Weights of a small GPT-style language model, trained from scratch on English Wikipedia: 5690 steps.
Each number is 128 + 24 x the weight over its row's rms, rounded and kept within 0 to 255. Layers, rows and columns count from 0. Numbers have three digits each. The size before them is the row's rms in percent of the matrix's.

# k: layer 3 attention key, 64x64, rms 0.202, rows 24-63, columns 0-63
# q: layer 3 attention query, 64x64, rms 0.201, rows 25-63, columns 0-63
# v: layer 3 attention value, 64x64, rms 0.204, rows 0-60, columns 0-63
# o: layer 3 attention output (transposed), 64x64, rms 0.204, rows 0-59, columns 0-63
k24 103:152126113113103147090095129155143119103163152114107156127145176118137156137128133126105161158171121129113097108109114113181134139181123090152122129095123091128151132122112127147167159165163147
q25 096:085171106139086110139122127156147151141181113127127131145114141154117159107096131165121106135115116117123044162176174133158134122127129107115108136129137138117117118157118137101099152109148127
k25 142:055184109119103162164135122157134120093127104119133135134149129129154176148099109128093133145120128092136126152116131121138089162160116111169104139107123145113125130104142138085129147156089117
q26 112:128152158172104147162134138071122128128088146139118144148143123120109143103139152119145106127144166149153103106162108078122139128076092160109159105167142125168133095137140116132144088118141127
k26 105:114179148122124135122161106114116105152103147133136153146160154103079103143102143116105156096099170125138105136118151149128139105165131122137096172154084114111134155075115122135130113102172146
q27 089:158147105130105115154117140092106154144120125134136128176147115107099104128124180097136175101119153116120100168166112124099163140154131124094170094089129131127125147101167115151135107130161157
k27 106:077110134125141146134131112139139170113119105131103145126146154121154192135081133148145142163125157100093104088116129127137113127146128108172082132161116100141108151128084154093133135136127173
q28 130:168080111144167122092109109170149117165144119154111134120124137130103119147135130122078128137146112132087144137078139161135123111132174087167136136115110076143092161126095126138134134142120113
k28 087:208122117152134121121115151132148148124151100105125126135133092147152158097171144128143113129165095143149187147096117127143147133117125112123167119096139113150128134136143071128162126144088109
q29 096:165092117178116144137137125124120120117181139121148143169119121155134144115176168124110156119115151128115134114144118121128196171099124190108129120118153118137108146177126117138131116106162123
k29 120:141176138132156085136142095135155121184114116124137123106149127139112115149114105127126114064127147112141098150154145172138151084156131069152127143131125099095113103110142103116142120107093145
q30 090:142096105108133101124132120136156106161171078147111092129078181137104099156131150144133144119078129118109126147121156123142139110156146143110105124117105139133122146117099183126095173161127140
k30 094:133106116118148119114119150149145122135139152119142120125156135150157174072163121125115118159095098117127139135108132150153076187116115141143146095110111107112084114153111170083168116124159141
q31 127:165111074151137121092094105180117129129153125129137149148136118140099123114160141139063125129138109126081136154117137179118135144158160101146111125123129080139106187137109121126135131111135134
k31 091:175137131145147137134100151131145163116143098094132127106128087147170162123148141131159110127180108106145158154151131136141150121105115116135132137081158128121117119133141086121163128161055102
v0 098:081134148138112149116176130141138108055149128134103156127107186119100141132147165116138083121140158119143124091098175116117120102171137160114113151146104114161112115140121115122140119140128129
o0 102:110109099134127130151130145116130133106162126121148126112124166130093122125117172145140093062101136122168093111104157115121112146174130108179103121150094143144116101107124139130066099109145146
v1 102:138114147125107137097135099154184132095108106118167098108098127150129152162123139145142112146096159069125091097171169128162137117132148139148142096125111117117099120108095153106171127133126123
o1 104:119150071117166075147136118149138057148137136111115123141139123119103180137143124119076131123130153124135109132133099130136083172129154121145147121159071109115142106150112145146140117131130113
v2 077:170135131081140136089167115136200114117133118136139138122179118117143158144152113106128113130113157109101113163111147143152143161155109162144126084107126151133143133124170121101116095096099137
o2 079:133142111143138129146103161147120105127129087126106124155116152119121162090169094116110087159156149111132118122117131074090107128121067151131130136083107109144113134184124128154140084134107130
v3 077:162157106147169121149108136148069165161073146126123134117126129147144098090133128125121126142140094145184168100140089123097078106129114117146158144127144125147135145132135102148125161115142144
o3 076:146127141103111115142143117152134131095125124152117112093072121177129098118130140121115141110092082158140172100075136172183162118141155097098119154126156116122125110104119113135122154110116124
v4 089:151117126132143100156126123123072165163107134099123122140088127113115115115145108118126137137163087175123182117115073162156147135085161097113135114128119124153141161142099088130150146123120116
o4 092:141139144150164144129127093113131164108085135136144161115161084156174122125088105139128122118093092106088131121128171119138112126122126117090140136136149135104118156123140094081123174178147130
v5 091:153148134093162137160114129139120133131162145126131127120158095109163132140157078080125142138146118131119123164122135178136159152125096141140124126103134141128166145137159071112114079089083138
o5 089:126130144142120169149118150120118120147147111128112140137140127146136105091166090097128103137167113094150117122115115081109094092093065142097150173090160122139095148140137100134112112146102105
v6 087:171117119106170125146092142113145143156143109149117111139146102107185117114126071110116156140102107112119111166119118185172141148113119114139123114111135143128137140109125103084117115099075106
o6 085:129135158130144149126134110133089131149119126142130140146124091156148134116168068110137121161145138097125134130150118093104111120067085171090153161106126131150084158136115099140128138125077142
v7 098:145105113115096095100178102141129130158100147131147116142174121153083169146157134106139081141158161162126141126136108107124117148105121122122134062126131119154104131111162133151096147149120159
o7 105:156176099163147080116115170124156141088116094113079111144099143103142115107110138132126117167119120144089128125140129115146143161160114113151137085116149110123151144152133145094161145126175118
v8 110:133125131137143122156099138114100145148114117128113144118063131101145093119117116148127142143117073135125178139150112166183114104123170099121124156123124130127144144131070139109172163119128089
o8 118:117113148123148152136135065108105127136099151158180149110160072179147157138096107150138138115110122091119135134144164141131121088108143139097122148162115131102118124119127109123131175148107156
v9 086:182112100173141082117101117145170132154096131142126119113143127133090140136118142153135091156156144171102161123103093101084112138089104132136147100140144128120108142116153154157100124165132134
o9 081:193131091113136097124107153131153174139106137123107108103113132103142109148097141092118133125114133172126164126106128161147179138145146110160132118113146116137176125093095169112150102137154134
v10 092:154134137098153155144137140128115150114141125131108128130115136106172125096157089111134133141151081146145132141084136177187139137157144123116121107103123148161146127146115073089151125092083106
o10 089:123121162135154166155135116117101119103137113154142153133129102173141136107147103130143115116111125078143108111118153097099087115106085155101104147117094152132081144146133071132092131115096159
v11 087:188128108156191130140066110155124168133101147115148097114127090148145133116132091149144123147144103125155112108133110114098131134090106134154154125118141143095116160117142091145096134133103139
o11 085:177130108095134113132143141159130110166146148149114096104113117125137084148148114065104136125137108149141181119104071175170139153118147110105145145109134121126135142106102096138140148118114111
v12 089:093126153133125157152128160101082127125164113112128112146098130128156085084125142116118149124110086126145111132142136178138178112124170117104123187138119122127156124142096081136145117087119122
o12 091:080102185120103166131158097112103171128117146144149152139181101148139128125127146133158132116130103120127087130157118123125074118096143146109110154142112136136108143101140092099077138132113122
v13 080:073142145148096132127123146121078113142099125106164129128094140156116118131098158140136147139106110143143124118171147118125136103116153111118107192142134114100107110125096176162165151131166161
o13 081:102128137103094121124140103119139110132126138111148135107159124096117138151088168142157181129134092133132108137172103176168118128117184114122097098188131123103166126116151152135138144132134103
v14 098:196109105159132092097130111147129133136090138127131127128143145135080148088145156142138069156161133182128153101103111102085109139098118137128140110134139120136111127126157114158101135148119155
o14 084:199127083115143098132118159134146185099096132122108110107122145108136112121106147108132128123097111181130139112112141165165156156159145110165115098114137123140155146092105139112125112121154145
v15 093:125097118114132121114103132118204114113154094157125106135154128106132156147094116129128134123075180101103065153106140126146147147121105138131129101118109134111108116100132158107095115159102103
o15 094:132126112130152115116130146129113119179145124115113115160104144085106132149156083116138109164153187141119129132177101093096134164102101161149157125120101152167122131150106153151150103109116149
v16 096:075109136074135154154154152102105124123184119137106128144127122095167120133142100078118161106105110099142119163128125172169142142144142132112108134120114144145167129140108097094124116102112106
o16 088:075126171158138177112138114105109126114141112132144133164138113148131129105147105152168100145146135084119107130155133071089101108101091150103140141128122143146074136152142091124117150133112135
v17 099:109102143126100122142170139105105133118122108095117124144076143115119104086118165142123125118116100157145170102128104138160131121131191115102122141144110115165129121148077114130170168111147089
o17 102:103113144132147150131147081107121180090078134124150160139154093144148153121096150179146127107089118116102096112140160133126104128134158128124107118158082136123118128133118106100109160158147161
v18 096:107104149129096105142146135112180112115170108125103103147126141097105151164115137118131112129133148159061149153087123135155152162132137133105106095134103120145120121131105173105132102158115076
o18 098:131130126153163149117107132085137170146124123100134154151151116101143140145081131136142119137126162099107084130155161086071125122120103160177125123132100145148139127130110163094123101166151153
v19 103:127115152084137141144136147114120126136172101139132113146146103103176121128156095072123142137102118117130112163137139196171158152125137128126124110111112139146155135126111088093142096089087113
o19 094:096127164145142155130137123111107137133123114124116150161137099150146138091149106129147101148145122094134089124154116065094069113074084164104145154119116130153090134143140104120112125130101117
v20 111:163152116147147117102120093163154133103066145123148157086137147159106149149141139168133119136140147119128116096115150084098089111144082148161147110128144119117087141114153154140128139151144162
o20 101:167139072104127077147124143181139079135141123127130114085102169111107130138138122109085144115123130151143156117079126158159164145164139086139129119127135121105150115128123148162151114112131138
v21 079:083154171167112122177128138119100124139139138104140135133087134122108114157157134121119139145173099174067154129124123154108167134085134109124123146122112101118147145152116121131172088141136110
o21 092:122122131114128144131125111105133152175126151109164187084193118125157113139076159113124153082130101101129097129127132127121109101124132130134131128141160130116133127096153147088114111162155084
v22 104:101104117116085134100198137103140114140165138130130134157185139130101140104122149109122092087151159163132133122115103099093125165121152114105114112131125126149120087135163126162085141136138133
o22 101:126139139169120127103127162101131182083103122107114124163124151079135115105117170163161099154129127145086114140153139123113145142149124157172106083111138119163128142153142130102121111107170133
v23 091:165127112150187129150086132120090175154116145128130123127126086143148111089137099136121130129144070126163136116137099132112118116085123110144145132119146141131150150137155057140103156120107130
o23 090:147119151112130147123145127136097146135124149170127128096119097168149084123145119095109136120126098137119184127100094162161141126119147123076143152107162114130099140094118068121131178113114129
v24 084:090122117173116102131112143118107117132103137129111155124100153134089120124095171167130114126138123164119168098125111084099081102117133132112123167153124111115108132134115178165129161162173132
o24 082:136113118102121127117120114113146162124110147128144118097122138111130115160070164144153155099104126153129149130121146178155188124154180094158105100155139135116168108088119161113134147137151144
v25 080:135110106108112114138135119092188141168117113165090125136177085106122143146115120123130127118106161123078111152123096118141121169106118103130120062116117136149134123108140153111096136150101095
o25 088:139139140148164134101127145115129135157121106131098143155103119121164119120139104154112103199150177132070144155166143096098166135129106165140162101097137134147133136160117141117163130114130135
v26 091:074109125143081118111151144109097109126103127133117140141110166126083137108105174143130120119130130161144158115123128099120094109144152119098113173157128112141099101136106183158131166152167143
o26 091:116125130133122131097131123108147155086113123128141125129122143102118143147079167170175152123095121148113110131167155154152166129161166113159081080171124139124154123115133156111128153121152165
v27 093:133119129123104134090149128127075137110113137102121138122073149137109114082112166155131130114148089136171151094129113106125106102160180112109130152143130114157117107148095117141164168113169145
o27 100:119124130126128126142144094130141137062094129156150120123141118146113172138117160180129153096081107145115124123114159157151124124151168096123089098153101130095135144129146087112109155115130174
v28 085:128122116120147137103170125158117123096125134122124154138158141140118140112158155106128079114124142119200151081132139119115060111169132153128142119134136134169102112125145091141113174117141158
o28 091:130114092165131103134120148144128133059139118132122092124060151137099125096145156154142086097101111145146126099084112133149141162150138099141119132118115120144109116128118111156103155091129162
v29 080:108113136156105113139140146104079140167154144100132103149105129111106108100128149123122124126145091198117160126125091152108165137067172096100119160134138109126147119147120102165125132121128126
o29 087:121118162142120142124131111085132206121089135118142156122195105103160112130081159134161131121120092130099113135152136145139116122115143142127107113138151126127128157102129116073109144159159118
v30 097:147085103126153092145121113125197140131092110165096119130135138115120157112122139158130122130129118137122167123092096121153063142116114143124109102134140132160134140131119165098106147171116079
o30 102:154101113135180134097123130124125142102117094138120122125094116162151130130129114122148133146104172128098158129116153128117181132134119128131130103126098119152099114121056143110163149136139206
v31 093:143141152097072115100196112144144112125125110114140136123157132127097145169166132080128104140120170132095151142158141139153122148147134130134145062111118119163115124117135149125172121110123146
o31 100:128167105175158094149095143125144107113114089104096143148132134112133173085113136151097104151127117116113087126141156084109101117141095137146151120139122105113154126180170154126132100143134103
q32 139:182090081155168135119085116136097107101135136114097148119148106155106159126148116093091137145148121114114122112109115155160147125121129100173130127113149078104109133099099112094142138144103151
k32 085:212108111145143127131115152136124178162120135127130084134119110126139125105164141165154109147172118157135153116108118140153150144075111119107119105156153141149127140122155078148131147132121110
q33 113:140114095144183111087127104148093092130131122118146160090145130202123149157115093104114165110160151097153104106153123104108122120100128142163148112134132154143109105104129149131145130140125152
k33 098:176097151151129110128111176149140129158141127145129089143086105092129090112148145157159083155139090131103136146124108135178149124088116127090148125148137106114122153150131089142115114119109097
q34 220:087162162113087145130149154103145128153125119160143100147109182084135095155092143136170132127127145139152122129150120117119121136123141158073107143147099170155138087128124149136113116111169134
k34 082:052148112112105140125148101124132088093131131126126147124130170132109157169097119119093164105099137097119102114147132113120121132188146143153114137103106127114145114119099190124131144138139151
q35 095:098129153137101142173160139136139144138100159122099127147145104079149102144122168099111141112123112161123158150062129143146115124122139132118092149115108103099154177144125136103152175113103117
k35 090:142136093102122174083138105164119159097104155101122149109145143176118155149122119129107118127128137127138107120157145163149123115163151126159123079104157102092149124109096133157146168159163124
q36 082:182115138163145123145107136123122149147112119133116137134118116145148124130109145130178140104144134190100116097113133103158165119063131121111124127162165137141138111081163115132093143142091167
k36 111:090162122079122164133163138136095127133105153151109154143178122094120119157111119081089141098098141105118105148114117155132111126164148142105111132107114132103188162112124107116124115104156135
q37 098:128116130100149128103164112140072117115127151134179136147118146141122129133146105108115191172108132123098110144127156161111145161151113106168127107144124131145087162128114137163168141165151157
k37 103:119075107158153147174104132120136106088130120116093172119127080141135122133108129129137147081113153101121142124125140136136105120125126180118116148145145100080112149111113123088087144113073130
q38 111:136051127142134156136131125131185116101134128109099142126129101143142158123144131111114127135113093158119175152094111151182128146126121083147128121110132093118158134109134140104134157126068113
k38 091:155163103133157111103124112126078144135098163115143128117154104153119087099128132139143115109143152147154131130159110098074134085110151151108121126149154145141148136142135085187103112104159145
q39 080:108120137127122118146154125143104121168131150151157112127131145100145118191104143081146161085140161158111112095138132138127110131118158153132084135137152159100127106129135131158143176104158185
k39 098:114106092094129139125105115148102131098113155099115142124081108127122138148113103112087142133078114082100091139123117143175114110150139109156132088108125082124137136107109133061145136137142106
q40 083:116108092130125132122135133133132087111167078147137145131124142158144168143131112111113092180136108138127098140144147148145095141142099120167191144136110150143085079085149143124144119146110140
k40 095:177089146162132121103116150093138128129119124109151111140089099135086079115120128139177143130141177121126111099173115098133127140093133163090095144144127129142093156149115128131128086121146108
q41 067:093088126128165104113106123158165064134133135158122136154134103149121126139120117089131126117182119149139116149098124121086113151106109159157113129112122122142149114165154104155104156103111181
k41 120:152128130149143119117102178113083128159106142113141128128129106144148097126148153169147116162118087120170163156141118082118106115101130138071163116172147143142153120127112104170135115108141106
q42 086:129143114146084127170139149132116140102158132117103130196106155110122172138156144117143108173103134146095126114108093103091128161108122134134132134167128128124120104126140193115118116106090098
k42 091:114155128136114156103110130095115117128130081134182132125091157164124081127094111168154147115105145121155081127135148134127145115134093133092154108111123151151087123091102123147159148155167125
q43 082:139135151095136103110115110140135093168103173116143123086159123120108114094146096111149102126140152129153157147151121152147104087138120122106141131123131104105144101158136100167096079109139188
k43 075:120139154158129128117106141083115122124113118129119114129142128111157151110175140123111129117132098144156148107084140098063131130137153140118151117173125122159168116138164051126156122129142085
q44 090:173147135125143142168118119107097196163085165120127107124131134123122096132119131135166138092137134130146115079151104091139168099103139147090105103162167142124152137134122118142099126147126142
k44 091:078169132114096120155178148152146129130172125131119136136121180097147173144140106116101120112116104133081105143090167163140125140142135123152141134121111129095157124120182149113119155127134112
q45 087:133161127131102080144162157108149164164127113141131121140139093110147101099131148167140092151123133170139171154145160120109111158108122135083165130143133160147147116155161134160128100092140106
k45 084:070141160122082160080146125122120079097096103128129142132119164130120093113091140127136100117088141120141115116116166100095109098160134122114107170121077110105100118126104149130120120130134127
q46 108:090166138129099148122143133110113099116110144135120147110104199129105120182116154136133157092119160093143090086138099113135140101147162144104102112152109126135132123132113175107125129137174120
k46 082:148106113136127125126130111168155134134158122150159112140108162121130184134149109123077135171125083117111138111103124178165167147158098134165154103105134107112126119127137123111178170148129127
q47 094:110137123114089115166149137137114135142127150141131138166117151088137121118151117119161086161125099154109113140111131119115114130158114149143168149147153152108147113177179090189092096102135140
k47 079:075157144140140133121095155095071116146128144121149165103107127160149108156127097113115161140091161099160117142123167117127101118122142109123123134189123116151122110130142167081148120113132108
q48 084:150134120148122130150138138106137182150110108134115114126150069104165078098107141154131095117153105189134162158138129133142115129104139119113151144107162145124153132133151072126141145093118098
k48 109:092126128081087145085154106146125143108108175104095144120125160118102115120093135095119150135105185123120117114117162149148109101149159091157082144116108095120132122128123169108136134139135147
q49 087:130134107108115125127128094148111112134119144115168111112108160137081144116092120104113171145131181079121149117158114126076128137137096162147078149126123135114082134134118130131131133144179172
k49 089:123081106138165112137122114091159129073143101114116132133092089139152134139145123162160141102132099109136105120120137128174132136144127090113161097119109116137111106088128100100133135148057118
q50 090:158125138149131120176123140119145206120122117119132110166103102109154121099122144164163101117134115166109133121141123083126161118097108133130123124147182145113114136123175084133116147123099099
k50 116:061151128086127141113158128128098097136154129129121160114154133120118106159083122082122175105094159117120091155134131151137097123163152116133117130108110143123158105115125173113117106109153163
q51 092:141105111117133175159106120135132184112118140125110133176114132107147129096163137135119126145132115125097107127139100140140179116155130115181109113123145102094117168101132092098133169149116074
k51 087:116133086092159116142146107140099131144159160100109168095153080154148139120151110100131196103126165128130141141111132150146109151118131126153097131119166142128120136110165156107107161115131167
q52 111:102134143140109152115143147100139108127089113160090147152126158087141099156111170141162101140128097168102121141082124097142129169117152120106164138161099145157174119111159132142097127126115114
k52 079:108175152133105130120131131164095164135084186121145139125140130162162116179129125130116146141110141097177135110134153128144100117126145160143117144138099160131129143140118180130180142108162111
q53 086:158111145150197140109121140111111084112086140161122169145137142114105107130139137110158169161143122152108140133104124101133142172080145155121149141175125144138139145122095140164098119134112149
k53 078:097131147146132137140111179162082126121101155148114115154122118131182126183131148168149120106105107129144121108106133095125066140104113154084136093150116150142108117129120161132130142107132094
q54 075:157136120143134127190142115129134132098145157106116133169104142108092162119191122109127125169129133140117155105124096110116148183123111167162106124132132116103140127166095157158106101106113113
k54 081:112144107136135133108112176092109138135136103158163131136101130147159088142132125160162134091135103133130099159090149089099095092129118120077170107166152156136088101138154111125124141130123119
q55 092:089106104169123164145124134106198109111118095138080153114110139145128128136087128118107103135120131139119150134123145149172136133172118109133150139098098126147129125076137134063113138130130102
k55 098:176099104108151091096172076131116154100120149105146133100132127128107138134156132139125175118133157131139117074160099124134128119143163125149086125130120133145108141098090136163152153145143167
q56 096:068143137100105159136107125181139123110133140100129131128118127134150167149151109122123111152099123089131092123101111102111139077170124112150109112144126107086124130152146170108134109132095075
k56 092:172138146134151115149115102104112103157179128116172141101130124141110140107136099104124141110110133119114156156185110187123167144128108146137169093130158133108137113160132106152149134128175112
q57 080:073127118109091140141121119150155092115156133155128132173110176140101180138105116118102126137129143080141096135114106118083105139160129176154080159133112135148117101149120145109135142131133136
k57 165:156112118179137101094118163100117109133127111112165115129110113171127099107156122171178099176133103122159136131155121084137120147106102130097177119142143142145115129119139130182124106127127118
q58 099:123135131163138134139132146087114063095152102184118150141121168112114128179125145112136121140146090138141066120122130142157118130124151160124185161154123150141124107131101138127117113108127152
k58 096:143124129157120148106110164151119140176111152131153105155118176125092129136146135141127145182130150128099132143132097113154098153099121151118078073143133128175103127134142166123154096139159106
q59 087:056130123130122125103161112146129082103137117130125151127115166139109145155121117129077163152085125109134141153131152155142103154180122111129142137102076121138133134162110175129147140126162117
k59 110:195067114176135123092082121139120115115097126123164142120116124149119153103143126141130105123125106118146159101140090122101156100117117127135151120158154103079082139144091125129129139116102128
q60 097:179169152149172110103094141112112120158114145143145107124150106123129082116131119141156084143177138153159131124146143131123130107068130158099166131133126133149127123134110132157114077102134158
k60 088:065129174118105162159139158114159134136134102148103126157156192070121145132104175129111155097119108153116131138102118112129090141150133144107105135133117120144139106143121127120140150148161109
q61 092:138157147150100114140152151103121172129094121125107121145120131112137083129143155170166104132125147185111152098122152109152160121122130100087170102141151126174143137119182120129102111126144100
k61 122:094147137098120153122153108142121120126146124138114157111144159111127148141099120103067177112098140122111112104100152176118124099189151126151102150123100132104126121115092145098148176125148154
q62 094:175109131087126132148141122151104181139131153106146105127137085108142129087175134150122126133113127116120149146150105161150149115151131093149102110118175096069122157145126097147152139131120090
k62 085:094152102106138128154129099116116107113147135129095170097140108126127128084111122083126139073138168142111141138100157144087126125142130123160102130114142124115139124148183109079071107124111151
q63 092:104113134106101146128132105148124133128122131106143166093091186133124156149103137126139156130086143099084109092137163135155139116174147122144093116153117134095131118100115187130127130168164143
k63 116:122108119122152120164122084126134114097115129139140141114123098118126162157144076075093149108110116083123125135115104134096145148148112125177157132107118103103129176146155101069113117105109126
v32 096:061135133125117134149115158119120107109127131137096170165104143075123127129115142160096150129105108141106115149106171108138129135138156136112087115146093101141129106113137162104131167161149076
o32 110:119107120111110154089159136125079153127110135171147161128147150143122102147106110098137143118092162098108139131108131143149130170145150139127109141129097184178099118103090150103153139142165144
v33 106:166118114132162116094114119137078164138156131109147080136142106143121103126172120108150105125161141118167153089145070131112123117094122122135158117115130141141115145130096086154139092128099167
o33 106:126111112130162111161089111141159136115138137118102081129098125111136142134135121185129112123153090160147126133126117141148137120115131104155169098146166112122172129136188082152096110107091104
v34 101:083142148128092141132150141112133094141079166126133175130139157121115124163085126124108156121092156149131112142152146126118086123111118137113134146145113130103120097115133212165137138154144124
o34 098:081137150126091134140147184093130130132118114112123142163104129105139134130085160103148155150092125112095105130153148153144154130127125130150107128137094099096150094149115192132155134126158087
v35 126:218099115149176121163086116131156155153128108111148132108122068162149137095136114125144119141148119123108141145143101132136158130099117125155147101129167118130118144107138108119129137124094102
o35 133:197156124125188130141107101148112132153110124133137115121140071145179114092151123107117103149149109127108165134137106117117143119083129111100163128144151127112132165120144100135155131135085122
v36 112:084127145107112102107120120134148098117129139152122129129118143103130175126090125137123172125120150133119148127111146141116172134177161115136127136128093115097084059130113141088145163172167122
o36 109:106128093120131119079125142173159098136121148144116145157148148134114148133118100100057132154114161099134150124142125134117102148142122131094083157123094152119116155103134126111136146186172130
v37 102:064159126122066150101148129147094104090112140111127137127130179118126133143133129118109132123115111084164149094154125140106079112173128117131099153112112133136126112164124140147161132147151156
o37 091:058120123118086119116136146132125077104140122153126153118120151106084126149127123148109157098122120118140127154114144159126134097202135109137113140105119072116110073140122127138107135104150139
v38 099:131118144135133119150100153122172107138123121128085178125101117095123105108100132143109141136093121149095109156090177114144169129128151118121092116146096100139125108112126155098139174163141074
o38 102:144125120127130147118149137117087155138096133161145156129140115171140119135110110098111123130086156104088148133121163141132129176119133170107105148140100174181117135089106145100176123161150143
v39 108:096158130119112148098179129127084145132105155120153127112157163154129128188116118090132146119134147145154159118144109143098108135123078143127147179101132166130135119130135127171100108096120162
o39 113:098118158133101135160136157100185109141168123078110125114106161077121112105118149149146142131149088158152100121131127117127145111133110129160112143135134075088140112172151143145104118125125096
v40 116:065172133104091170127159128145124119108136112144136135128099184131123136143144131137117143114089132083119084115123148116147092142175148136127081104130116127172130105121137152090134145120154137
o40 114:095123138115098136110147127172098081109157111127126136122093166128097130146158132105100157135101149089137102142110123118102102143176126134123135140096106138177066094140098152140139153115133141
v41 110:191102113133148111124121105116144156159139109136154076119132106162124112117134120115155091131143129104133120121143098146137123121089108120126182130130168143106144169129131095146102085081090157
o41 113:156140140145152108157106106118153138129135123097126070117132098135131148116160142160170111127176108158152111114159109111116137085087120131137162100121174093101158137152150121130106119097090127
v42 113:069150134148085160172141163113120104120109140101115193140128154122151129137115145117110143133122107150133150148144165113127126136135110153121084157134128126151135111117160168157134156171142081
o42 112:111111166096091179118167166083090149139120121148127155127115141113153077112093151089146138125110121115118140142121139155141159133141145127156108163129096131145110089100101155119154131153161127
v43 103:057133139097105106092151121126117102116131162159116098135125167075092112180098138124130144130121152122135124111123140133122109120161150118096130144121082134095118124151098158138123107135170157
o43 104:073112099143101108121133140122179110107144153120115132154134169103076182187105121159137150120113147117154094103147137127137096131151125134136080131127107133119164132135135160115127119144162123
v44 116:207085101152167100143082139114140155150123134101124139135133070140131099098127107132127122140131129162110126159111107104146157129074121141132148106153137117127129146094134128128118141140097088
o44 109:195142118146174138142112118101100178144105139137137103148142090151167122110109113118134107148118122132079156131127130147151168152072131132112158107157155160136144166121136117124154123139099132
v45 113:087125119120097103097139124131085121129125169116139098153155159096094103194139119113123122117120153101149122095154100117135088111107147131110147100138105126103124144122090173169138113136146162
o45 104:082133097153135091136100138119151120096134139117114093162112151102120183182092121171145163125114100111118093133141129150160137118147148105152151096139136127110180112158139161142134137116126111
v46 094:158104122169175130129077151122096127119139149095117118157145090114131087100164139121131082136176112133152118132143113110115118098082149131113118109156141120133120160143118104171151097146094123
o46 091:136116132141136134156122123095088193111109121159132116145136089122146121146119152148168102114126100155108130151134130168185146114113151112162149102157146130152169118101131088121100097095103113
v47 127:106128109131112135140136115136096153126152143134183072145125139143120121174158123132137118131161115081146119112163079128140070122091111135124138113142172141116142164132130116152116079101099153
o47 126:120125144129132123133105110131126118110152128110138085124129145100120116159148140151178166113169102115147100127133074135139143076125148075157169099127163107116133095169121133140105138080101125
v48 116:050131132113100135118134141132124096099121137147110125160090177064111139140115147142111148134107128106119088125106161112148120130172154131107094133150089109127120112124124163090123132145155115
o48 123:092114107127097134091156128150102129109142131147150140144146171131071135176123120101129144111086174096129106111130137153147103146158130134124098144107107175167103120104090154114134130137160151
v49 112:180090119168172115139076138130113136113132125092117142134128076138160151069155144141127120139174093157130155128116119123106156126122130126144129134135133109126089121125122080128165141159098110
o49 108:165127112100161139124121117141106178152105134160135152119160089139161095111121134113103098120137115148102176138110128165159149126117138103111121126137130142121144160078136049116108109128107147
v50 107:071131137090104137082166116130127106138140128172134101138109187099109157130113129122133154124094166109142103101125134150134101128160150107123136135131103131103101077137118131096131123125163177
o50 103:078122108126114098093123145184160088110156142109114116151103176121081180151151112133105150153111149116168107114170123119110090127148105139125099121098107134119112135136132135119108144130149113
v51 105:160082101162148123167076131114129117114140117130135098146111092130153146081144150138134110149175083102127122153132109131128125122109110119132140135151180113105131160135151093123121081135085103
o51 102:164118141110142144118119110118096172138128140162167107116176102140132084129156143106170109103162136147127148132141085146149149077100148084125142109111170126122133131101103095114110107099117145
v52 117:170105108147139124148112114127128148160146130123179089131136107162127114148160119122141119131152124095127126123172083134144093112077108128135162120141175137090141171130119120159125086096090144
o52 114:140142144133155117154091106115127135133119126101133080127131103121142134137142148144172149130164093129127119129146085126136154079091148082135175094131169093095156117163129130144122134095079112
v53 101:189132115142155139135131122128109167132122111110137118105143112171138124099155126112147083122145113141141117128128107131127138134097090134136135132111176142150162167132158069149105099080073150
o53 100:170132165147138122172116124102129134134155102105137108088124110122142097086158142148169103113168098177145117138118126106122134113110109133148159108126173100117119123151143097135093111088081122
v54 091:112102118163151115170066162117103111124126170098128131178130099079126115141141145136118135147167114156127130156143122105120126107083129146117117113163124108126119154124128160163147129167102086
o54 091:129111130119135155126128136097092193135105130161146124157151114114147098156086139114172135118112109129085138135123118174195148124106165092151138115155132170141158126101105132113136118138127118
v55 107:097138107109101113107133114146091126107145156127170082139134143108102120189149116135128131127125126069141109097160093136146070121117138149118125090137119130098135163138088145144135096116146158
o55 100:103140103134135096129097104136144092095134146110120104146133153094089172179127114156145177111134112104136099127116095135139128101149169070138159101129152108113145115161122148150130148093113134
v56 097:131080113157136098162071129119105120110145136119144083163126098091133121143144136138130119150174094119126125151154101129139110111091126124120144100165145114087121173129109135149140095167088111
o56 094:138123114123151135115105109114096179126104141152155110136165113122134105169108125120170129104150119122111137133141087162185150088098168068141140102137156155120174130113107121114119120115115140
v57 094:101128129107096139133138122137156103125104136145151119132082175134116167120095108137110148125062151077102085134123141123150098134146139135132111135164134119139138086103153174077116145132149118
o57 088:112137136146117120099142144169107085116156128110143105157112141142090154124154126080094163160106168061118116121141132132113115135140111140094125136107131117140068110137091172125145157124137139
v58 094:157136125126151146117145125133124153106096116110122129090125109171152169073114131115144123137155105164152124139107132141103149140147086142136114168112167150151151130158173061135109105102105145
o58 092:163123166112098147153154141106154109133162104109124146100141123117119087067165139118140093124161126185166126129113138117115120119121095133133107136126139090101096136141129085133080097105121130
v59 118:075143123107078121108148121136134109127113143132130125143105175100098100165104119136104157124088150095136092108141133129152088121148152122110106128147091120114127115125112200132141153143177126
o59 111:073132100129107112116147124129125086098117132129125114157106153130094178181117105132117174133080151080113099124142142161130129146156135135122126120120105134131120109153113183137167159134156123
v60 090:169128131116144119106103112118174125119122090153105082117127104137136162087103155143151100139160135114136124134131141160103181120157130112142149144093153141079133133161120066100116108105135140